Weights of a small GPT-style language model, trained from scratch on English Wikipedia: no biases in attention or MLP, 5148 steps.
Each number is 500 + 50 x the weight over its row's rms, rounded and kept within 0 to 999. Layers, rows and columns count from 0. Numbers have three digits each. The size before them is the row's rms in percent of the matrix's.

# layer 4 MLP gate, 448x160, rms 0.193, rows 81-253, columns 0-79
092:434450494464418602578495424563559402586589485500598463475484570426428407499522528484473508533502462522501415481402447521615517407578528594517532545465391450530478501557568547546515502421443526510492521520553465547566547502546519531513544454
106:518479468446469466535536436504543487557480512393408554413496541567510456479555547560559413550461523468453514598466446467573564462492571505522503448497509500493507449461498530414609534426502467541592471447386489486549529474564442506450490543
117:474494451536606499484513484460509511483588538519467441561543456509562470425529488570573520483562479543490481605506550509559480500379498479532447586382448609556475500437560468413576472502565519580530432555615513465555445496568544555508437502
083:501510415423513437591413516521398486468535508474420508537582548532531485500497606569549483535499527471452606526445460409480537452566497549438558544586503472550545503436411581528538522433455529511516514448516515503479525495491576501609501519
101:466523505486510491480531478540474552531677603526528514439506483433588520480457447500515564403473510435488534490487526542554558579483490570548502558473449506508506456465543477497471442524553509513520440568419529539410482467402497531537454449
086:547447438506567538523556424461486498548473450479460585709473581478579555487466540367501457563484466420459538470519451495512397528490538444495536490469423515437504657503461521455540500520490555562467538534472520525522467435505433499452514438
108:569555568559506506487472605396513586461454573497569559517547444453596541465552443410503492557446504602541513582487575530531554437385445513626510498545487498531587497512474508508450491521489434507599495606434498538527481399467425588431564566
107:400465520487576401476554547542489542499600567532556541472462542450456486461418559503577417610543444530473561476495487440585477534524499432484488586590464549524553585540550595578476523494485457515491490474487437497458393482480501494510516533
104:460602563588507543466448597504445675575500508512524531542481445480501458527446576458461482531566496509507441525544524520616476458567458555480557547493465460587552495522459542508438476488381485454454509532535463472509439532442536423497530529
112:541474464468550438468502494471427570515460509436618470447417447423514568480537523525372552446534541509542515509426451499527481476451430533504505528501541521483451526510631488592494585444523551487502493534518494492556477491400472413490429539
099:475485477539531496454442504485536555470453457483501518483423510523507553517490535490484503437431434558431496543548518439503482483541553444581529549501449534481442487482470455523515515547497477527454363468486627573430524402468510497466429503
110:396537412533524533462543438446503535650505497536580428477478495472467541474586536540515494525517522502443488534513494505492435506415380510572498500615509565431481542455535413565573496513511537527433555509559479485472514620477388516567442440
099:427507515509487585478551490507486453534568483505482436485542410466625547490562535592472525386486465468467509558513519541500602487562575519524548506525413408550479430471517491494434534432466503500538528429519606474422477493621531568506542441
085:520477485466531483460466562452501472514535388542366441469428449466461453407535516538424528384526547546494482415495508497570620499547501419438533478562478555554504508487540509474452429525500546485487563475555547509519491529599564450424534566
104:516536483471463532560498534473549502516552572530525461478453507439481499544571507504616453543511468465534569522478475422561487440525517490466528456426519454450536457470650505415421494487594598577542455563469558545551546573437546449537543407
103:527475511445499408480461518515451476502405448518591464468548587528507458537467534480478486486486457521440486537586513417578533512408535510477435555551499565457558474569599473457387518476454545395420510395467464553549519416446507514521587539
099:604547504545465457505410533457497482506477480488488550550463415471474460486557450514525454464525576527398440507534487538507490545473479456442587443466516481488546467461471402526437561447514486443473504465436544462535411549472520498575464505
097:477529481507537377515506523559447508497466615585511471419510483475538427507489437558521472484516494554523523511465592570564552487598502498593495535465478549455478450449498473499469560457477457535490641571541508435485439525546469565521418591
096:507533503502500459493449475617500515425569528419602431593470438523536497480461621518541565536472455485488445472499477516467575546519506544564550546493465513515479480525421564476443534488490427502518457433459542531515464483549550454514570509
096:522543462542550557513599497559498477530513481556442477466512602545565526479531514526509608510403562518528476495465488473513514494572582540445494545508444463441546551475517490503516581539507531510483490424627485543481454524424520540468412476
102:479513497571439441519494392464468544482492595575469485511494481604503588495487490480443460486500570469491520589476507462527514460433630483584399419532470516506470495528511443502452544493473516519568443508451477476484558545513528424513460337
097:525413509501490445449591516466490486426497480495550486507526485556429494514528556509446569523439512578525548533489502538472473534433489413474504596436567543547563512539465497531492577502472517477575418564468368521401450579585508574510517463
103:471516536473467497482376498546507519533503452486504456469447515535488466581499523523488575585593542452562540524556478440558518604548543522453580446512532441488548537562577503495534545635514539520534466461473472526431507559479481456465461557
102:479452589561501441518587542530565481461442531493525561583407432487520419606511560380447443595463482454531507483555530563481514519569555538527450495500569529482446502433485571577418472485465511405364516457501511513579483495517539528455452511
100:619497489511544555485464511462489510526553422518406542519543584504475564569525459478543507493574403567537505521540495547555460454449473428521478496467528588484399486529467524492536518470559502448552537518606604422388456532537491455551374457
094:535533557499428578503556468528477465490631397547519551447500483531533545501543436565493391555503519400531614489520506500486480427480471542524548551587485468513565508524476466547524460546420588571556434491609461460530547461519480473488499554
090:441549530581545422474510498479510548517451489493395502553502480517501431524466425470474518449547514558508440406518496450547492512518409489535543480445492502450571569544457483554558501508520513477484526434521431404458469480457481553497497450
098:459487418504495403532482611443440501515521544530380521466397556547540519496480464425554569511540509373498417422504510461526476511445504494504457443501512424551582456517537429415560479428466444525509484493542579485460586478446550561436467492
107:446565481509496420497547469435447476569490572574574460566563497459501510505481605457532477465514473534440587573502532423600504536490518440603491533533447483511494443596489474560474478508439492530418461416400570464478501429466550531461392481
098:450499504464524553485488598436538551562535549484530494444431487584426453505577560576432434484475504453531546528549582477543489554520530479469455393502515339463550507489527564578508421595483444479495530510571495535518441528437475562467472542
084:496550474538430565472506436523500556520485560474473538475499507517481458499577502473436509485491569430587420487554492518560469450451461467465497569455574458524584584525450477480518439516595536440582494520457457428562569562499553516543474541
101:537470533535539424488528594465457515515514515513525438610516628445571530579390518535555437500505506435508550462485558636562500531476517526416551496556425496482515556595426448391472534513560472368484528461508537564414451512438403523459565518
107:485479514421554464538475403425564521533498389528495428474527562557462462483442560468453530471575556434461466416594502512459434496479495411530526646573505545484484478457533424449586576475476414502441539428398515609551458566469522472521496452
104:471486350446431525435449512403506458477456434509468555544481458466562616501570505483480566587419457463455498454518507494500561439548424509501474476535525540463444453489470462456540464489520492537539509536555530475393514479500485426566488543
107:456507481485504493515521505458406499571495559426599470525454435519495500543542487505506400483586537398457451536490458490543426422484502588551485496520528446494510463609482524425474495432462545527519448535526363443574529624479482507481540469
105:483610409466491490556488561390481452546516462558542461492443466466500402472572528350503476588515490448492514535519524485529498581491514477456500478578541431489477481585478484474529513453624489521484428503492585606630424435539453536502527437
097:509493560473487474406512556400523519592598467457537572608505514462510532490476563464467469464458527517444519523437543506470504485451472463535501594475467570539500488627500552516455578493427534511521467509555469514456525540512503574473537519
094:495482482521482439527577410513422536536522518458527506501569546498535440388568561455509418438469524547489605572471434459602529609542409544508525588458630443542577468526496466530471480496476505546535520482502490503537494548510533520490539466
101:463541553501473532491475446550470539425522544514605346560558568479640589481512526468560548467568452496491550478425448469478590580515453583529506521476509466463511488511515545474467498534498484508479508481410607512524432463539512535503412490
085:465470557416496528549567474482576512504522557470451499517454508398465444476514570450578379481601522581558412538501450575393519587588497497557504481480466441501506517522540599473468428545577562539508426458566510458511506483416494494463476470
085:498418539504478502483499516414501521613501541508528432527456469439578507524561526509490593471395449493517495494556565551490442385431449481591462432472494596531486532545440461485591452499513571514447506492509494474487567578511599537525466559
095:529494441511508528525557516449405438412551475479563477445528535528574419396521455547502440507517496505596507425501534465544460469529498549536521504586442440601617529513494415471563472476542520449489454486557466513510397480575489451497421521
099:444519426475481494576531613474529543595450407471429503552520498542414424555469566521563537508585490441572471472460493573568452517598479465494508499522517520477515518553535536432436537463427421491501475475561520536437530513458588515531501454
101:490472434548433435406550510446439536480467552535440468500551463461609468595510481572469456523496555459497569456463558504484462415456415520499437513554572488455529492469458548433508483532481497557427475531500634570429437541477527529476514501
101:503513450619559464543472478541474526481539540411499510494460505551505607467465632456522434554495426498445443543504444553511454477486546518539547587485561395587460533582503505535454457460524562527540537475506510570564564546458454472530518538
102:571500523499547565539440426372453498583459523536495489579461456444520431457499485470502535445495436518411545484510510552507498512509522484508447533571521502510498473459417378475572567513414433528565520544522551607463418464514418427421549440
090:525494525409449490409489435522444398442482498505427507535492541469557423543531494510480518556560502483519524559433632574419521482507463425471472469425439492572462497475407496495504523492516459521548550594532529598497522509444518533547469469
086:536445507538463562485473476457519546597662479426442485455508436496562413457499534528421540457553428514495517488579416566493569515440438475551571500521567566515490485505439619467507566508443486539493401502470527517546417524466507480449560525
107:490564557497499489415526484514479515537507452521483491510455511376398498495497520554546591478551457473518408495545477490584480437524445540631554420517454417465519480552431507529536518521488437491589473421547495504483470448609485563432605526
094:493486481539548354408492539530434484428587528438533495509493418463513481448502497483459456536433454494492438550476541440529559438519548400419479451600484435526458507473536493615503490499527555502517565520481408578459548455482456511436390488
095:499596605444482527494528544434455548485470554522493498540524502555493479548575583578459547516559568533398571463424544508465454462483493590408493565413465529479512473468492491516578470467576462468513493500572471479441553468502528480449523574
099:490491511539480513554558526433519505582444462572554493537487500474547478472500591426479510443469495496536473547483443485572432480477418430592495464513476593452562461606507470463475594568524590441511497463443428508448566391476499534564534458
096:510538493434479531487498485488551435523504443491519588642595471497427499504565572455488463534457409424360417492515561530385409568465546498562458455441490507503459514504568566395555494496478539459491431506439516549533456522590498485466522445
105:530500558435457534465521525443559451464572603447517559443527405465545509497510529575518431576558469458552481421486424480523532533491525517504448467477421376434585409518553532540534590510475461508529543448535459543505489503536432512565511523
108:562563485417487504473482519504483482476540531510427543423405403468587444483494549453479464555533438458508441590463467441480484458532556499473560559494513449426492421478527523463373470444537516587491472530489495442516452530462596537592538428
106:456487528518465512521564506533517514516501497502509406511474443519524508468555423486615548428562576433487486490486529645586498438459474483588483508472434512498509477512455565454558487634452436567419491398547488488542590394491483546531568500
093:451467499540505488554424581368458493560529428582499513536487498563563361406514457593530527458543456454504600467478500506537473472554419503475435523447512436547432458481546404491529509493521524516547484452498453414585471586563492344435550472
121:461494487529478496533503523461519528457541596467566418487514483566505494476570489439561449487556578517439518426521468565601486498448525499434489573481492416464458527587562444488551473478548445450545485456460372496509472515493426472487583477
112:501487439472541508545570467572549433540488527527485584462477564377562482475517527584483441538566461421520496512448574538464529605506593429511566564461532464453487471487552515526464546468540474500451485511502528498557536521597439513592490543
097:479416475467486529512496476532499416551573557536456561555525451504463560605520504516476447552402523461533435523486433484539466416489461462557512538500467450438464453479556546514503472582477345485484474485528576439514575529501573533391484510
104:456454468538487430516489433527508507465482510397518439420542462450484454502488534507531519517463488469591489539494445501492507494528518552364477455556611453597447463550402528448468474516561550449563456467493426545481570612550559573512571428
096:595454511511483587425520417584599646552539561501512451636553549529541482477515461474522425515406492487431453609455502514486485438538455478475527511536461508556459468534430409477424499512540620469509440510559478531493540463480485580450526536
111:503431548500460455491531486574548552496516434501540572575421493384492491381541615560499435443545615447499505445476568503455462544565507466554513603464451448544493550451592462444558572362450494523520472422473487456504539505560442512461535519
084:401549459516532492463494483480502477567515505396518511417433530531586531373497462520457520456428523451452523518566494543549534448465435573481486517510502452550445543534393565552498519490511522524541448567603521516442464481581477455543555545
107:466556505468477537412533490503481461607605519474415555499529503506583493348530511457434497484485430601551470440479565464562506525557508479409478543487555494527474545561479420523459507498451434501497427439532506546414501510423562482500459401
101:666464534488512435483440398533504495574539528485521449447423457472538423414505504498492530531485419495494517478484523356468507542585494491601437572512430516520506521452439499504426442496590465417539524569514445569471526507518524595487584483
099:543490489487516492388509477377452555444507471594486585540523466552513481572587536449517584486521480550511519599500480509562383520426469478482522610481494429544517489517459463527532416434389470616490552524535468464442511430502493461490466506
084:486567442452426554424491479518473458451523503482578501479437450545535481419482455492517517381532474486594589456489481562508541419536626530559478506597488587506468540473556538508565521553516450537419538534485515625512463523527572383534419527
098:566496544483507452500537579466468449507524592480513402530565530537547461483468535470518438407554492413537501554478361445487580588510484518575497455496458436527524478504502623519539516506456439482552545506505539440492500480481517496509567543
096:408537518544440540545475443589549491541433565516536444541466558495418484541437447457530495564545482473476527527548531474573454602488416489492569505565520457508482529479576519442572618524549540447570500568502493438465499557581531553561533541
090:374551618483590492485465430543621497498467454463562556543460525495509432541462455537531477477499489560490516506551550387554546593436511473523588388575555494581602394449531467470492562529505534472545542613565471456483485514563466449461489518
097:506412476431511500447452481494473445532541487463514544397472558559510504392499463451499493512476474603527527384462516514530549471547419396536531482478467525446524579523476478490471576513470486632457426488590449381470512519421490589507479520
098:561488397504530515508454602477474537478569431425488424365550469517488553475455551490612527616501499454445538531516535535511507494469544422543464456535409478443466524444637507468517448495444470524505491536505548608444398432516589499449485531
102:436465457443429430415485492408411464574422489467536485491493558475463512545461456559430474513497489545539456514458513474554508422484504555463420550411544537546456521472460466477450594492507491355432612495515512553532463424466502437563526479
095:535513515486533451400552607462464491446504472586429447496456539609396573544562572515514465558536560538633566498512356483439455543497488532497424504468483466470515512439562495470409537616534515457513539511566485414515436487451527415513535490
107:543512421484446477418548486456504406510535518571511562501551444399442565470491485504554440557416546519531583454597480487558509452445450516539612578537511452456516508524451387515510504574561493488491534414552438530490399473429564476518517479
094:564531523431513542605456485492502434464478516415475441593579518532465440475503533537434609588533500547429530560497453450481466493540511499485550468486428605594538439415417501587463472461472540480525541384553499540436474449505534420497489595
109:456471418426416456522512535477446441507411563635453510480474524492532496430451469534459466471411537556454498556536503452523459550425518566500548441529500543476512587478506405482463578470516463474448500506518481521482534502413509502524542488
093:471523449443470549413485528495477554561450528558458422520496500528592473410416507493525451506558448531498518518633418595513399469555480467511494539504466519529565630563605597420517481482501481431437555463374514558474481567510551522556532535
104:505455489454519486534533479526471544469584393552446483535475445470544505455522443535477525521609525364520414446553480552444532455557390471459545514467436591510567476461539526523404555568535534542430482510342520431460449504419530573525397494
117:536509439504584468578551462499415470553538451421447426596542469421459459473462487505539626490592545549555528477448525483466455522471500431491467538547369487506456520545515515542562557509556535541400438495551466584517479511554427424446536505
091:523566507482459482621546519473505528607488525515535514533449529463526487431505481487491444509444500511445552404513627415559519545476503548518562523483513483581459546623473433579453556483403558425466467439491502465497494451459468633484493477
118:508473413496415541473520480474529419500517559490510564481527542499576553508464531477536568440448467498446509480509543420521515569491539553476540557457607411523471431548542454468559502536514543486552492496518557537566495499580533474519434465
092:483488423593551506506508569504474546447558441646564569522500543583565537474538520491573504456370435510460568576449522493533470516543528462562455580474556555581463493524430430534528489478459489382559506572558459479592471500535484527448471444
106:480552508522457480510542567452503504539457564537492531465495500568552515434474598541502588664511560527543479488538527409550511549459430453461526520550496466469457484461545552427491502579484442482456522499561552473511503564418465563543469422
085:474469525524474635490422561503437411449553534545476464540427493530543630494444494395557506455521554460404485505577537496505431518447558465564547528555581482561439488555500431410519520431391487489554548434563512414522530472533483449522483540
101:567507439430555498460561487511430413509499439483460450532474566506522517506449576497536491444468524497428481531525429468506461529639486569500500516505505564516536556503500498591535485478447474502511408503569495520468473434481541570473418424
106:503470532475489586462507493473485513475607416551367544457488542554414486469493504551570536427477513597560503557494429467526423521562436539475534473490536570473571597498409504572424427488500524453510493499524429608519454492454496451455585392
108:416450452461616474392540581481516477433501476447479454543426450547536481500546468448564413437625561490495450516494539426457444457465479597552532565463543542453526386490487465571498503480544602534443518568475446508514522553506496536508435430
097:524602573510494541459501424415516556521449465550533487494460546508473463474552548398505559403524452398481590510494473508511529585478542544494539482441375511468575472443455514578466432523416550578417473451515508462503442492575541516470442539
110:456479498453473592477515471478501508518458446494542454463502490481521545592573498572600512541481544528462465413500555495576506532549516494443500527338398448570537465542504556403457460581451519537550531457482485506526471495512414502473524523
132:414417597375518537581554616518528594523596536494431549451414440516542473546472499538544459427502458509484512470523471466468455544505400491559483486521542473467589566453491523568539489437479445386534459518467549423436458573523436473498571486
088:470622551366514482495441564583631481522549552458487445508518512508475463500464494592538477464491504439508435482503485565523412490464531583490450461425540519504555421610383450464480471468455475423462535593604519518502476551521510505505472515
101:525557480444518504455461363525510521502558498582507552535501431496517518561525389539536462550515510498433446529538543427428536550455448469492529435567503519360513502491490508380517457492542507501518543554411575527356515495601475522458480490
089:607450486441404469479441413495610490422463489461516482500490516513529426526538487442491490483450513514490498492508487443449495489532495541445476511483547532547515586540532503528524467498385479575512511442511440537584489452465496492452486464
105:517605457554492408471547459562545455409589499542489586576591499508494591486440413497505454581505502575522498610547440419532505427430435559513480553510471575533555486562543578475465539441585542497490452476487546463498449534465456473412527437
092:507428488436561433567498459527532523536555488488545450546575523527536555572479404534441446448477511454439575475353563521480458462533433449491537469639426501503479532464551559470445581530518511465536513435499534516559466571419481408474425520
101:506512560502557517467607438515523384441514435442468453626455569519497411472542564632587455602527559556581533437569557523479543523445520493522582532525426466500467438518444485432580541528489459440422451482507510465481537518509494485512551506
104:396553493515590419513522502519451586522541452371489429518512482413573468535535490410479511534560496487485453521469497474511440422509510504489539466546485475532464546458433521587527404532481572503508454492592479480555461553471422408400524460
090:355543467522451468375492505516554585500446526477554595526451413452579544400514518515475503463505614515467489489560516497537445518450479537485517578509539466499465433473503585484492494449488538452510493500480434523516501450484499489492477518
098:449553627505473470497475509540583438558459483487533463552510451511534431610557471531446488475515494475452469496451509563543588605486570431441466486501522442523523478517456456468556572537482506421489484520455500478468549455443458454515625512
088:490561458503431491554443491454477575511483500474437528512443476592592508554562522533470528482568466495514579517431533353457533555464448450462556497547482475520431585495593443466518524503493479515561509481502516567489561475563533536474499578
105:600546413445407530519424451478404524504507469441544580521571421476544499396501476442498609480483541352525525506492580479492476520483588508499494535534520479461454558458570431493567534513485452491566547462516495491431565466500507552504443488
103:540484463386465425460475513537502583406459531596498529530497564489525539554534640444559465478572507444589428579517528523523598463471548475467499485555473502503523541459549525428562531430492447441461497465490518386437444547494457435525473555
088:611496486453447441448471509482510438535563518490532485533487477439448428490510432474498549499514505463504479554480507533557551545502521465487523489508479490504530528475475573425540540638528514455466588512449482651469533576457553485482520436
097:456535473557555498447529438559484505408533497459542509512422482489579577393525532511465426487434525443446536511423515412477538492547506490566455553470567543512432586480567441453440509552436426518457458430449437505459608489496508404521514484
090:528440517431495552403446551529502422465483514594497516498462512478572431457462536528560531544570488449470542525448455551561506500557536499477547483576396523479439498470603549499484561470570462445472503570513530473502535615439454565508535408
090:579559353486535437527499526516497508481470455593468520646511486462530494563503484511561580495439481416523498547542438527572401619563491520478448490487431565454562424447570470587515470585437509514514463473475464529544519498555536527455528556
100:429550497477528503504556554489488451472460420522502513561556507533487451446453486371382536487491516558417578490568509420561432476489459473419544596498563552490408511614507554552501541470582508429472456446542480492525366541466537513592452536
100:478503506458449572507548517447512488460489468533433454499594493520487431452512443462517489454514583510548487590517469502520469467562522576417508552469465453505443395511529375459481556423458434497400590528554511510437388527506530414500561505
097:495549532497547457430551496501533548581465507513628456503427463539489447528484524538501482344491501468516513475497473434508493395536404459497472474596478428570496490488491480535514501539572524542558419580477549454620517478522599467460555518
101:456540428513543344521497514529487475515428514466493457451542525484537552414531490543500434422580559548502481435558458478566604597500517472486499447492446495443513566533446575495468510467450525488574471540590507452517477569542481487426351436
102:447505447451512508453480571551541518441490444587492520582513524512520468463509452551388534491410511449597545442500570422540445513467518548483425550516473497544552443527435512561522455374465557461452494513530522398548487591459461507613568529
094:558487529470494434536508401462477527538503490498484450595550605576512570541474425560538570490537428452463432509447472408486488487449512503512518508514410478487505507544557444481496542553480506465537411490594532445465486448460521480524556478
107:496576449542536516562472426491553554478630444578532472490544507497467461429518466535513528560561461532546444443562558539481547488525416542417583619548415506441584534554453573517445404416517530458566452511516588543504395577585434472489575470
095:528522425465569463445505485486517501467626593612523527511505410525542547480527442511416476420571575539531550592611472481542574558430461524420500553547442425490465457459512498481545459473417435559455573526571512535438567457377474526431423561
102:509513479511561452559470501596482508483538545477473463485535424437502457504491547594524539574531455586547465549493477424503526498445532488638475462499403598400471547426459485439481456536452438472497414370450420448510616482513559518514542471
090:580496516568452508490568483535527492511524521415406592542485469588449569533503524554437458439511453389539556537505585457591561423458432492459556463416557391535562469498483438458531455633488494481469518552451523497457572462531517417524543541
101:490435523482477571552487591424525472499502527490375513514584572496636423475498554569443497568470472542538539560377590458471450521523514580427483476385551498486580596469409418505478512514512544453516454473540475540482476536483351541510478484
095:471464567443527502353510487530508542530439447541516473526501457501489411603521550560560526435460509456517400557536614485513578457486474510519440472521460498477555487437529532456443534521461546463428483555530433554490530479511460542476484387
115:481491471495493530460471482549572458493528442371476546526510478541532499570498549557541538424498487442465500460432532595534483533467373484430441486459406531540462403478434500549446469421492467469470482442548509570533421527570477571463494494
095:527480475525505485480539500462587530509456448581562432528578602582471523521546503528461474345450512402458456462609518562544475417517472468502531518494467511465593518519563526465570515502538491428552449579397468511484538432562602572541470446
092:551544472481593485548441518493606508598518518453513484662457479447377428501485483570502527473520391527546483477410490429477487569495503587447548474519464570518666492570457550516492511513527586518582512518462439527532509462481533450527552460
103:512536550568450457526487493532445559455592463486503496541494449468486438499541458493412467560448472422528547554483503399529532485548557442484517447540470408562474459466447582473450535433450554541498457470463497479556547480473537516527456557
090:440469490589530427485484558611475564507454601419455478505529500497503576522488553574524445433510479644474586435486527468486582501485443494486528446474525532508512555510457542523486543497496585478517463530501426522495381513459551433514546548
091:439456494524455520425495592511451478507495467494466513472510567485518380409494466471425555460512471488489483494503410514524530457457454519529510551543530439491497487535543478496479473519524331602546465501576468480460465503442518536548529544
102:471507573423536427620571436481493481506453495497461419463532546554554525548462483464581448519422509556601511554491460567426505394582504378554532491500505472567499511469557488517525504568495470552506534484577576473559498498572412498490466422
112:525513475595456456469530519524477422469540468447429475557549512533517551503428589549500516490515471467609443520511451551476554574493466433492405529438475548471536452512498442544456505539558491610427486516519462514475564522509494492519508440
094:603443455429618530562549507516509488608499503472495493558442459493434402564479428516451522490507478513464523522549486536616435524491576507514526518513499597442476511475444524509592493403511498582576461510514468513486640492459537485522476474
100:504490510484515550558357463563563410470475583484553544469484481460458452517527483522472468540492515533562524498374563473508577588577530490561420418545478537474512470530555481468448444510553535497569539614511489529445470553509512531522448512
106:543475530460497423492417467419563503440462446478554460542546549490509447531535534493553561495439522529466557558509534508536423510405461547536556380527587577485601469502482438595455422401460509518484491538521494600522521620468533567456484496
104:548412499492534450532555453515494523426516452415458501538390573444515541494408528513507491514489506458494449568549528501474485534519521593551413478512516452570603491473525568538516529560450465447493464451510435623591551529472499465611501401
093:497557432557495497607450597465508503485584452532509483549472552554499492422421535546523430635424527550486375505564396558411431446474559516498504480498534513480530551492528556431531517538496513476469560538532472529485572490517597515514444552
108:556459508532471599480563546442506574603517547527496538500529474487398488492505518505498565417463515566518418605570520527578479493509500413513487465488443467562535534506473530469512504422485554473619433422514527507527480511543587541443572513
103:473481484537521553481462535522519400480564587497484553515535430420573528511432451456522480494545431552515406490474583581463512524444446509483522477451520467547428398505501467465486587566515546466482461434560400597440474419436451579522533343
087:433404477506497517590559530518455539438449457548555465491560421415528411530451494515538440512524503589520545500528494531464553495508515517579495513462476514448553546432573568535453573492485512459523555474486586520576533547518593470508577540
115:575487502398489525609487473519545518548486437424435392460452524475491418487510551534449494438614421498496522475558504366559450487548551478557510555535486500503515483524378579401462524522524518534545465545453485481464506577437430615537418537
090:501495521455646489513475549476498505500488421557490520514494432507532439560588453547561528429476464403473513415530623535549536529456428423470460522607611502473501525579450494478501449494503522570546515551534464434470472566485482542502382515
102:559492494443568435387550510560507443429495485577453481437506525447450604435567460556520429439469501449531588423505459481481490507544620588532537541487553538441521421520515550572512516459408541496513542492534496409483481539463489591513447476
106:477407471573573495481507481575454506519495541530529498553524520542504534540480498520427498535536404533456471535458475414417568520520518445533621522510526526533432478535505446562469508442461494484582531561568512484500553547538456435469573553
094:494516513533547594515445539477402467475526499459509559479459604517570578556496655500511556500524514448495511511524443476522475565530497497538455578440447447585501546457587503490549430562579553542454459510505542497493486433508442570464451422
116:483514478574599419581401513445510539503466548532520537486511612401473447490610522530589445489560495572435526565445452546567490445506482583523460542424534482554568582448496426509468468481439525582496474497441481438470635438550498534594449474
098:552417447502502539430560493550495526464475600477430554439507505560454404463504515578446570518450407484410501599523458504527499574421445512474552521499463471463498436455466603511469608562525476489432456449563472486602503585423532447509413456
095:462465593459472360482543442446534501462481427491474577492410452541558508469487525403478544442564471491479483493566503372531531561610499600534485498538453483539429497468462505556427441466562466446579533510485425460457482573397499443602438454
099:507467455487590351456487596517562510518427391479506548452489479526472541517512557525508538492450423502489445468647502559484471402473490541521539491467514547563584427478510462534563469474383504513531523477445454439496539554494439465505462449
097:432617558446507389513473435536463464545526460579521450524519459461553498524510455501466534460473481406476481479468545443608469492517416462553479465511459498446423558512424401494464549487500486494485399507509471493559487423458462501510500470
106:446504522568461469522480614521421531566425460566444499518512502525431493464469529465467471482534485546444522522482472466576444434574543402485563533581512568454470432504401479520530485548547474482534484503547452582539481513443521508402465539
104:611492516493602481421483508588502556403474502378535361508421479437564590610454431531542506491445402485481517488513524514483463444443474499559529543494483461524517473535491516531398517527564499542515518503462530442498497466456467535411493534
086:435459451468442389455566471526565478533466459507646497470469495492635521404540486481541496571547528496495530525614468488499471434520380496566524529557460447457545521586492532508441514539532449504485469507472508522522480503494530513483536539
106:480529475496445440513527570473493513433515511359473428496478592480518502491586566523486507541587474592462525557455534548432549482514525539436486526555506426554406506618532495568469499474432436476411489482488595554507455564381361563460462512
099:552519514523536478491469494444541521516519516516584559556499423534423447480551456503533557533441496497565580439477498484415376580390525457488436491503458443610477508559553548508457531485500494527575572532549475478510468496453470456636500469
113:447594484568528457431475475498495555461580468487424508462472550533563442458432508448495402514587501573447446534513510418489528510447504475553505583533472470502555565514481408528507430457485492515459442532511498491393561487459462425506452461
092:552574518595495576497508471412418485404457439498506526521459480532516509501425503530430475539438587499537426535488460490491558428430572404523508522502546496507545498506528537496452527423559493493523479633508539448531498518516526496507466512
086:568597558506579528555474496539465448456426427512470492414504508586569439526528511529453445531396476443453571532485546507521547530456476428543462481522426468534496517387463448500483573503427480508452473491534478500488526630506402446560453490
098:485482491435516469531526638436451485459594416490443590516454499500596533523468497432432513479492501543530562470451605448583554496411468521546496521503521529401504496528476428442473461489535501540514490485536510413594500491383408519362436479
092:507464453492446541507504478466468507523429509509497608478494463499506557524550519636430508434483454621462366545550569361553523552499535437496466565527535539440517510522485450538554529445533517514511455546466532540533461451456505461420514506
102:599522504620497407449394456485547549422526521510481459540467429529490481495504497511470490591543508537537534468516554540518525567443417508526563459495513520527605521438596410512525582541519381498435505589535560427473525536528585554449536535
103:480436449493533588501579622510571559460549448543441459591452524510532534448538477452545456391467501528452495582474518439517497451478488483406459464512561559517507510409450459476501525541568480470465572485444491436456540444506531487465550514
084:476493489448447518447510533412563506509544504481496540417531450462557587499560534495518476440563416474405556556456484542540592464543440478531423482443488483451614471526553550463423437569614450514471529395459463430391434494473523486457498412
110:472470602466492638411487430534603542475515536476522448477517536547533407415448505505520471539397513514526566442483489498556506476487453519479441501563527531448428475476543432479489601552542479451417437463510548457522554538496570513518511469
093:414443521518512550594503506480573520615493587495497577485540456534477492446496481472546492488554541451503544535490434459531489520633471500397618568465540524454424579450537524431566474514551517529459464536495562518601388489475515466424519605
089:568512533424451461551445487443530536515476462485505521476430536429586506462455433548496452571500482536449430517543492465473565558401407485499438476451561499395556420560485580473471614455470555470447496460464466555548465491383551464462445519
101:543532511471593491501483448471440476493554558467489527480554490505526551510465474492583449518487587458436591403550482510458538532540485509511481472540532501363554431466448519558576538508443455395409474521365494499350538466526484504512475492
084:469537458572522561400481466567458464446431578524588463523461541441443412498421507561491461542464475503471647466435493440494392599557505527451422558457484458495570469492513505472505576551579428459500500596481447516660534532489552484545503436
094:522398517465421425457437438450495535561587557577452540572540446546549461502554546519426445505625509472483476431509531512486425443435514425521510550568411529481562452445469534520504518502548485593431519480424492439432566447532600495456440499
100:526495471593553490447416499539372452557438461503485497461513451654481480436516570532496519455485412497437436558571503525577406571503493402455491501522441522479522443504495534470457510469492507456512473528584518528522503466433524479498533381
099:451474523478526436498493507452555562596458486536598566466460567477452462557454567487534496559490427406500557548532515488479513515458467460489546510461576550495463356577586505578511517483421506502505508489492521559525594418510544531416470477
090:455395479478431457469500524478500504520479599492461485436403455527461499588469490472495509473532464522547585526495496462487457544583533512474518495442429620443479456680544494421420496545609494510522603463468467504549485517502475552499516493
090:450463498474441493527598523570553553448598426354454409449424499532528579587458530479465482606405491529593552584431586517407578472532498521487489534469451432545541479474544519509526463534439459410513519455542560566529551571497450468482491541
095:462492562507506514476464511533517504476597563465505518433444447394522515459534520560559550475523475565533408480512552536520507519546428546529539537369511504559478581483530484506490513512560447600651379474443490542478414483553429502487414546
109:451511521535449520479480474521488497485498433591429402464436544470568449468435523588467528483547449448563570483472442507486466480506522407419478453535481561457446502525563531403479488527533557376483500518421535475541518468482552461391552475
104:438436511464528446433565548498586457466484463584387449525454490392518485507535478520519499458513423462420495563548483496532602496521560570489521514455457527472466501443515479585543528586516514536535406384475504484464589554466492478502563532
108:526470530455511545492481441493505468489587567513570513513512450557556577594494466493471505554473460484594603401576589513533599531478450510601576521472584413362525525548516481421439467505573538465545485474478426455591545534546500571452562472